python train.py --num_hidden_layers=11 --hidden_size=192 --num_attention_heads=6 --num_key_value_heads=6 --head_dim=32 --intermediate_size=384 --vocab_size=907 --hidden_act="swiglu" --norm="layernorm" --norm_place="pre" --norm_eps=1e-05 --positions="rope" --rope_theta=56400.0 --rope_fraction=1.0 --qk_norm=false --attn_scale=0.177 --bias="none" --tie_word_embeddings=false --parallel_block=false --extras=["some layers without attention", "shifted keys", "exclusive self-attention", "hashed n-gram embeddings", "learned residual scales", "capped logits"] --init="orth" --init_std_qkv=0.0445 --init_std_o=0.0 --init_std_up=0.0445 --init_std_down=0.0 --optimizer="adam_variant" --learning_rate=0.00212 --beta1=0.9 --beta2=0.95 --weight_decay=0.091 --lr_head=0.00943 --max_grad_norm=0.5 --warmup_steps=487 --schedule="wsd" --decay_fraction=0.601 --decay_shape="linear" --final_lr_fraction=0.0 --batch_tokens=32768 --max_seq_len=512 --doc_mask=true --train_tokens=146800000 --max_steps=4480 --dataset="wikipedia_en"
Each number is 128 + 32 x the weight over its row's rms, rounded and kept within 0 to 255. Layers, rows and columns count from 0. The size above them is the row's rms in percent of the matrix's.

# layer 8 MLP up, 384x192, rms 0.0864, rows 238-270, columns 96-191
size [ 97  93  96 101  97  93 101 101 103  99  98  94 112 104  95  98 103 102 103  95 109  99 103 102  94 108 102 103  98 102 108 100  98]
[[160 124 130 135  71 128  88 135  88 175 113 136 161 132 136 143 113 133 135 155 115 113 187  81 159 161 106 127 111 102 182  79 108 120 129 143 153  96 145 201 203 172 127 114 119 152 155 112 107 155 170 154 107 134 171 122  82 120 115 168 106 106 145  67  90 165  66  69 182 124 154 100 124 128 154 146 175 182 134 159 130 154 126 133 130 195 125 125 168  90 168 120 140 173 132 187]
 [133 109 159 131 120 160 136 147 147 184 194 112 116 104 113 151 144 114 125 156 111 115 198 116 147 150 130 143  75 126  92 141 119 114  93 130 141 134 138 114  78 165 152 134  73 152  77 204 108  88 122 153 130 102  82 128 166 146  92 121 138 102 142 141 129 116 124 128 153 101 106 132 102 103  87 149 123 142 169 190 171 147 116 141  93 139 193  43  88 141  63  60 120 170 111 212]
 [ 96 109  99 121 127 178 127 131 164 110 126 180 134  92  99 136 149 131 112  49 157 123 132  93 175 116 123 130 131 110 108 123 163 112  91 175  95  99 139  97  92  72 108 131 126 131 165 155 161 152 104 135 103 111 107 102 145 190  36 134 131 138 112 115  82 104 161 197 136 191 173 141 156 142 116  70 128  87 155 167 120 125 134 157  55 115 130 164 127 160 102 207 109  96 126  97]
 [174 120 140 148 137 187  92 129  72  93 115 144 104  76 119 122 105 108 139 149 136  71 171 145  94 140 132  88 166 139 122 151 134  78 163 184 133 164  49 134  96  77 102 128 134  83 133 176  87 180 133 151 118 135 167 193 181 153  91  94 106 139 145 128  69 120 103 135  91  57 200 201 127 150  71 159 112 134 160 149  88 145 131 138  99 153 119 105  94  80 143 100  99  62 127 138]
 [108 127 167 161 162 152 100 135 132 138 206 138 114 154 193 160 120 168 139 140 125 186 109 142  53 196 122 124 142  76 106 143 150 141 131 113 157 150 178 141 155 167 165 113 125 121  82  71 114 141 112 101 106 153 133 173 136 135 141 110 135  41 126 125 136 122 151  47 176  87 193 111 162 135 184 179 130  93  96 177  99 148 157  88 121 131 162 102 157 150 115 163 154 106 125 155]
 [136 134  71 120 143 168  61 116  78 141 152  92 143 142 127  96 176 125 136 104 157 127  99 162 134 162 156 132 125 120 154 113 115 110  70 128 148 135 103  68 147  94  97 138 192 107 162 105 198 152  88 128 148 181 111 146 181 156 131  82  80 106 129  94  84 114  99 138  98 151 140 140 178  87  98 103 109 133 142  82  93 111 145 113 162  94 110 105 193 115 119 126 151  98 218 158]
 [192 112  85  98 105 138 144 139 147  81 114 101 129 130  99 155 125 158  97 165 137 118 133  64 110 161 141 102 152 135 101 147 114 172 145 122 135 171 111 149 145 136  71  89  88 114 159 168 130 153 121  82 136 154  88 178 155  80 120  89 173 131  97  96 139 175 121 126 142 175 173 133 141 136 103 178  81 115 109 160  93 147 129 143  67 130 131 105 155 140 132  84  82 143 181 129]
 [111 119 143 200 166 128  98 164 132  91 136 136 130  97 115 184 124 172 132  50 106 116 121 106 161 142 134 106 155 143 157 164 166 100 184  75 175 119 103  85 159 186 164 140  73 124 123 130 112 101 136 132 116  73 161 135 118 102 105 157 116 124 124 169 111 107 130 154 165 147 139 143 139 118  79 111 135 150  59 149 129 150 180 151 136  99  69 142 184 197 191 119 138 115 127 114]
 [117 178 173 113 112 109  93 103  70 151 164 122 152  58 152 126 118 127 149 203  78 169 120 164 192 180 163 125 198 168 151 122  86  99 103 179 109 111 107 157  60 159 108 151  95 141 126 155 109  84 170 127 110 130 183  92  70 144 103 116 146 175 110 127 143 151 121 141 123 157  79 111 108 153  99  67 109 186  99 163  67 131 161 169 132 116 149 150 149 147 110 102 186  74 123 120]
 [140  92 103  93 156 100 182 195 126 170 122 151 174 134 112  57 154 101 102  90 118 120 162 157  94 126 177 130 123 203 138 131  97 111 152 188 101 181 151 121 180 177 144 112 140 160 151  64 121 101 153 127  95 115 131 153 136 161  73 129  92 101 161 147 131 118 152 139 129 105 124  82 131 200 126 146 152  97 169 105 161 163 105 144 114 106 136 145  78  93 134 161  72 126 129 116]
 [147 116  87 169  89 123 150 144  79 107 122  77 143 105 144 106  85 152 129  58 155 114 117 163 134 122 140 196 148  48 117 141 174 124  60 123 168 123 143 153 190 137 120 202 140 156 122 161  59 151  41 162 164 132 136 116  88  92 172 102 120 137 112  96 146 130 135  79 165 102 183 128 172 188  91 127 109 127 139 170 157 114 127 116 163 161 114 153  94 167  93 144 130  97 158 176]
 [115 151 132 152 147 133 149 139  88 144  79 144 219  67  94 106 167  94 128 144  94 119  99 155  53 124 131 149 139 159 120  86 135  60 185 123 151 116 151 144  92 100 178 154 189 125 114 100 107 107 152  99 144 173 106 132 122 149 120  97 113  96 141  85 116 129  98  79 117  88 148 142 121  94 127 170 195  81 121 156 173 148 100  39 128 129 126 164 143 115 110 129 159 184 153 101]
 [106 120  77 147  89  89 123 127 153  68 135 159 109 131 134 109 155 126 126  64 105  90  74 126 146 168 116 113 128 152 152 116 161 168 123 111 153  76  84 117 112 131 100 127  95 100 120 178 100 125 139 160 110 142  83 143 142 124 143 125  89 168 169 125 179 164  94 163 130 134 109 141 175 103 155  85 145  95  86 164  92  90 173  84 100 147 103 143 142 148 193 129  93 105 145 107]
 [144 164 128 136 130 113 177 123 105  96 190 140  41  79 143 126 138 154 143  63 122 107 169 169 138 123  93 104 171 137 141 138 110 149 117 172  95 201 135 121 138 106 150 182 148 141 139 130 140 180  76  94 164 128 168  97 166 155 113 154 113 108 110 111  96 155 163 124 165 101 135 157 152 135 140 160 146 148 144 138 118 108  98 132 126 103 131 162 145 182 104 152 102  82 185 147]
 [139 142  66 106 124 146 131 100 118 194  73  74 158 145  92 190 112 142 138 162  88 135 176 189 142 136 136 122  60 166 130 117 143 148 137 131 118 104  91 114 162 126 178 118 123 126 152 114 133 122 132 130  35 118  72 121  63 156 139 189 125 116  94  92 167  43 165 182 121  84 185 120  63  92 108 125 155 173  74 143 130 115 128  87 131  97 127 138 123 138 121 107 115  94  91 152]
 [158 151  69 145 167 110 132 164 109 159 156 135 125  58 132 139 141 122 123 163 146 169 188 133 157 142 115  81 110 121  71 164 143 148 107 141 139 134  93 181 143  98  80 158 115 127 120 149 182  67 183 208 174 129 128 121 126 119 165 133 136 225 121 128 107  95 130 111 167 140 118 144 113 108 128 162 182 140 138 123 146 131 164 124 120 151 108  66 134 113 106 122 124  99 128 123]
 [ 73 119 179 156 115 121 173 152 161 142 171 127  99 138 164 142 129 144 116  79 118 117  73 126  98  77  81 140 110 120 106 171 172 142  71 118 118 127 177  54 136  92 156  97 154  96 126  82 111  75 190 140 167 148 175 154 175 114  90 113 122 195 124 127 118 110 119  69  96 166 103 108 102 151 133 174 193  94  64 170  98 146 143 137 129 158 100 156  92 127 110  97 124 116 104  94]
 [ 50 166 154 138 103 184 141 127 126 135  74  55 168 168 140  71  88 129 120 115 135 113 152 157  79 114  83  76 160 183 133  77 152 138 169 107 113  98 168 116 105 184  69 156  95  82 114 111  50 126 158 164 118  97  76 130 104 123 161 183 144 156 133  85 157 135 118 153 141 116 124  98 136 135  67 128 138 182  86 151 148 132  79 134 174 121 194 140 104 128  91  92 156 143  75  97]
 [180 166 152  70 107  99 142  98 162 154  83 152 156 196 136  76 154  88 115 100 126 103  89 165 154 104 160 145 153 127  87 205 159 153 142 135  81  74 114 168 121 134  79 104 153 133 157 141 111 125 144 142 155 150 149 123 151 202 136 143 148 129 157 113 156  71  99 119  72 148 121 119 117 113 136 126 153 112 152  90  95 125 118 101 120  89 174 126 111 111 144 164 119 152  96  82]
 [138 109 137 118 120 127 138 124  94 147 147  98 133  74 136 129 116 125 131 150 181 122 124  93 105  79 176 101 153 154  93 165 106 135 117 115  90 119  88 130 102 103  98 120 111 123 125 112 176 115 104 100 177 114 111  96 149  64 194  80  90 114 154 138  96 195 172 119 210  96 138 132 151 163 110 107  68 151 124 155 145 111 105 136 161 164 177 197  86 132  83  88 135 114  91 151]
 [128 156 163 101 162 206 154 124 101 108 129 123 103 141 112 115 125 142 137 175  86 178 140 145 114 121 101 126 103 158  99  92 206 130 134  38 129 103 104 136 164 193 149 109 134 149  90 115 141 112 159 131  85  53 135 155 122 180 104 111  98 195 136 117 154 118 126 116 152 106 114 114 153 118  90  75  82 101 139 211  89 161 133 129 158 101 167 131  93 151 168 126  97  91 119  88]
 [143 131  88  89 122  77 133 143 143 128  99  99 132 146  67 172 145 160 140 124 135  80  93 117 109 152 157 194  96 126 108 113 161 118 166 194 122 120  59 148 128 136  63 124 131 104 135  91  86 121 158 109 137  91  96 166 161 156 117 145 111 128 147 119 119 145 116 140 162 180 130 140  91 133 150  80 119 116 117 177 153 159 101  81  84 157 161  91  75  87 141 127  70 141  93  70]
 [134 110 135 140 110 152 133 150 183 114 170 110 120 112 106 135 106 127 156 159  89 130 125 138 128 161 141 105  69  81 128 121  95 147 151 116 153 130 139 127 110  82 118 159 136 111 149 124  95 177 161 174  93  93 197 104 111 151 120 130  92 178 128 134  87 108 165  51 127 162 140 128 127 131  88 144  87 130 255  65 137 113 175 130 116 113  98 150  61 111 179  79  80 127  81 181]
 [ 77 140  94  86  98 120  98 128 103 148 114 155 150 158 120 112  81 105 124  86 108  88 119  91 139 143  93 107 147 103 201 150 134 164 169 148 186 165 208  85 106 136 157 154 131 166  80  65 128 106 129 112 133 135 132 102 115 148 175 106 138  85 131 188  88 141 112 120 148 118 141  91 185 113 101 157 162 153 122 147 133  99  95 164 120 126 131  96 115 174 185 140 116  98 134 103]
 [115 130 123  66 150  73  96 111 115 157  99 135 113  71 123 180 113  88 115 109 104 100 159 146 106 106 136 139 138  77 141 138 100 169 117 161 148  87  99 107 138 119 128  97 121 139 109 120 115 158 224 116  56 143 135 107 151 140 142 192 152 114 120  70 168  86 108 100 136  92 119 119  93 141 143 127 148 151 187 213 133 163 120 102 139 139 147 164  92  97 104 135 160 132  83 168]
 [103  93 106 141 123  87 128 129  47 105 177 108 152 121 160 106 127 124 150 111 134  65 162 114  93 131 203 172  98  62 138 160 146 149 103 194  67  73 180 158 144 101 136 145 158 167 135 172 117 194 136 117 161 144 162  97 152  72 152 127 126 111 146 174 192 112 127 137 141 120 141 149 131 120 146 188  93 131 146 121  72  62 165  84  81 151  84  86 128 155  96 132 114 158 140 120]
 [ 82 159  95 164 178 208 187 109 128 111  74 122 153 116 103 211 138 149 148  91 119 141 135 158 118 136 113  79 132 105 154  96 140 219  56  58 157  96 123 110 131  97 116 108 122 168 145 179 139 130 151  78  93 120 123 141  59  87 117 156 118 139 139 166 130 110  47 181 115 124 103 112 133 161 108 151 128 199 186 140 114 164 132 140 134 169 101 139 126 110 133  75 136 105 104 125]
 [125  81 117 114 126 143  80 131 120 112 157 143  93  56 115  93 100 142 150 123 110 166 106 149  63 142 156 137  81 140 152 139  53 134 116 144  79 129 179 128 101 156 125 101 151  96 163 105 124 109  60 118 139 154 128  92  62 135 162 124  86 166 112 107 140 141 171 193 140  93 161 124 135 108  93  91 106 109 151 187 122  67 122 127 117  87  93 156 126 128 122 155 121  97 108  73]
 [152 129 153 172 119  60 133 132  68  75 111 100  35 146 132 143  87 144 117 139 125 115 117 137 163 134 114 111 114 137 103 112 164  75 132 105 112 140 116 151  95 135 175  88 140 109  95 130 144 185 124 124 120  97 141 139 164 187  97 167 174 143 138 159 154  65  68 196 158 160 120 161  97 108 130 120 110 151  65 148 144 157 136 146 112 193  96  95 181 169 107 158  85  95 145  71]
 [ 82 131 107 122 140 138 206  87 130 170 112 113 132 164  71 119 147  94 107 110 107 137 115 118 148  87 164  54 130 200 187 109 125 124  96  79 134 161 192 179 102  98 112 155  83 153 108 118 169 120 163 104 147 133  86  78 139  88 133 152 177 145 131 104 110 131 115 172  71  86  80 145 180  71 171 109 158 154 135 164 141  61 120 161 188 151 130 144 158 125 171 161 112 130 158 166]
 [ 87 170 169 166 123 105 148 135  94 171  97 157 162 145 125 224 144 124 103 118 192 137 167  77 186  86 181 144  97 121 141 141  97 101 140 155 143 125 135 139 100 172 172 160  67  55  80  72 115 154 142  94  99 154 134 133 139 106  90 133 111 144  91 164 114  91 132 145  73  93  86 131 142 122 128 149 129 137  90 138 145 120 108 123 210 110 166 160 122 125 132 131 121 132 113 144]
 [143 138 113 160  89 161 116 115 145 147 126 108 128 138 135  54 169 115 106 198 124 102 158  61 131 137 168 104 159 149  57 101 132  46 143 126 129 165 107 195 114 168 153 118 123  98 113 130 135 158 150  96 161  76 148 135 145 152 139 126 142 123  79 128 117 128 138 118 111 102 149 164 118  99  84 168 103 133 176  96 106 140 131 123 107  57 177 103  88 114 141 184 115  75 115 145]
 [129 101  90  46 112 125 142 108 158 121 172 116 110 156 145 121 102 147 105 130 120 118 129  68 116 110 164 132 150 170 130 127 124  75 168 151 128 155 125 118 136 118 159 121 146 172 105 116 124  47 133 107 122 130 182  81 160 118 157 170 154 199 168  46 165 128 148 143 170 144 119 129 142 158 142 138 127 135  72 117 175 165 145 194 128 115 145 139  68 108 129 145 164 119 138 165]]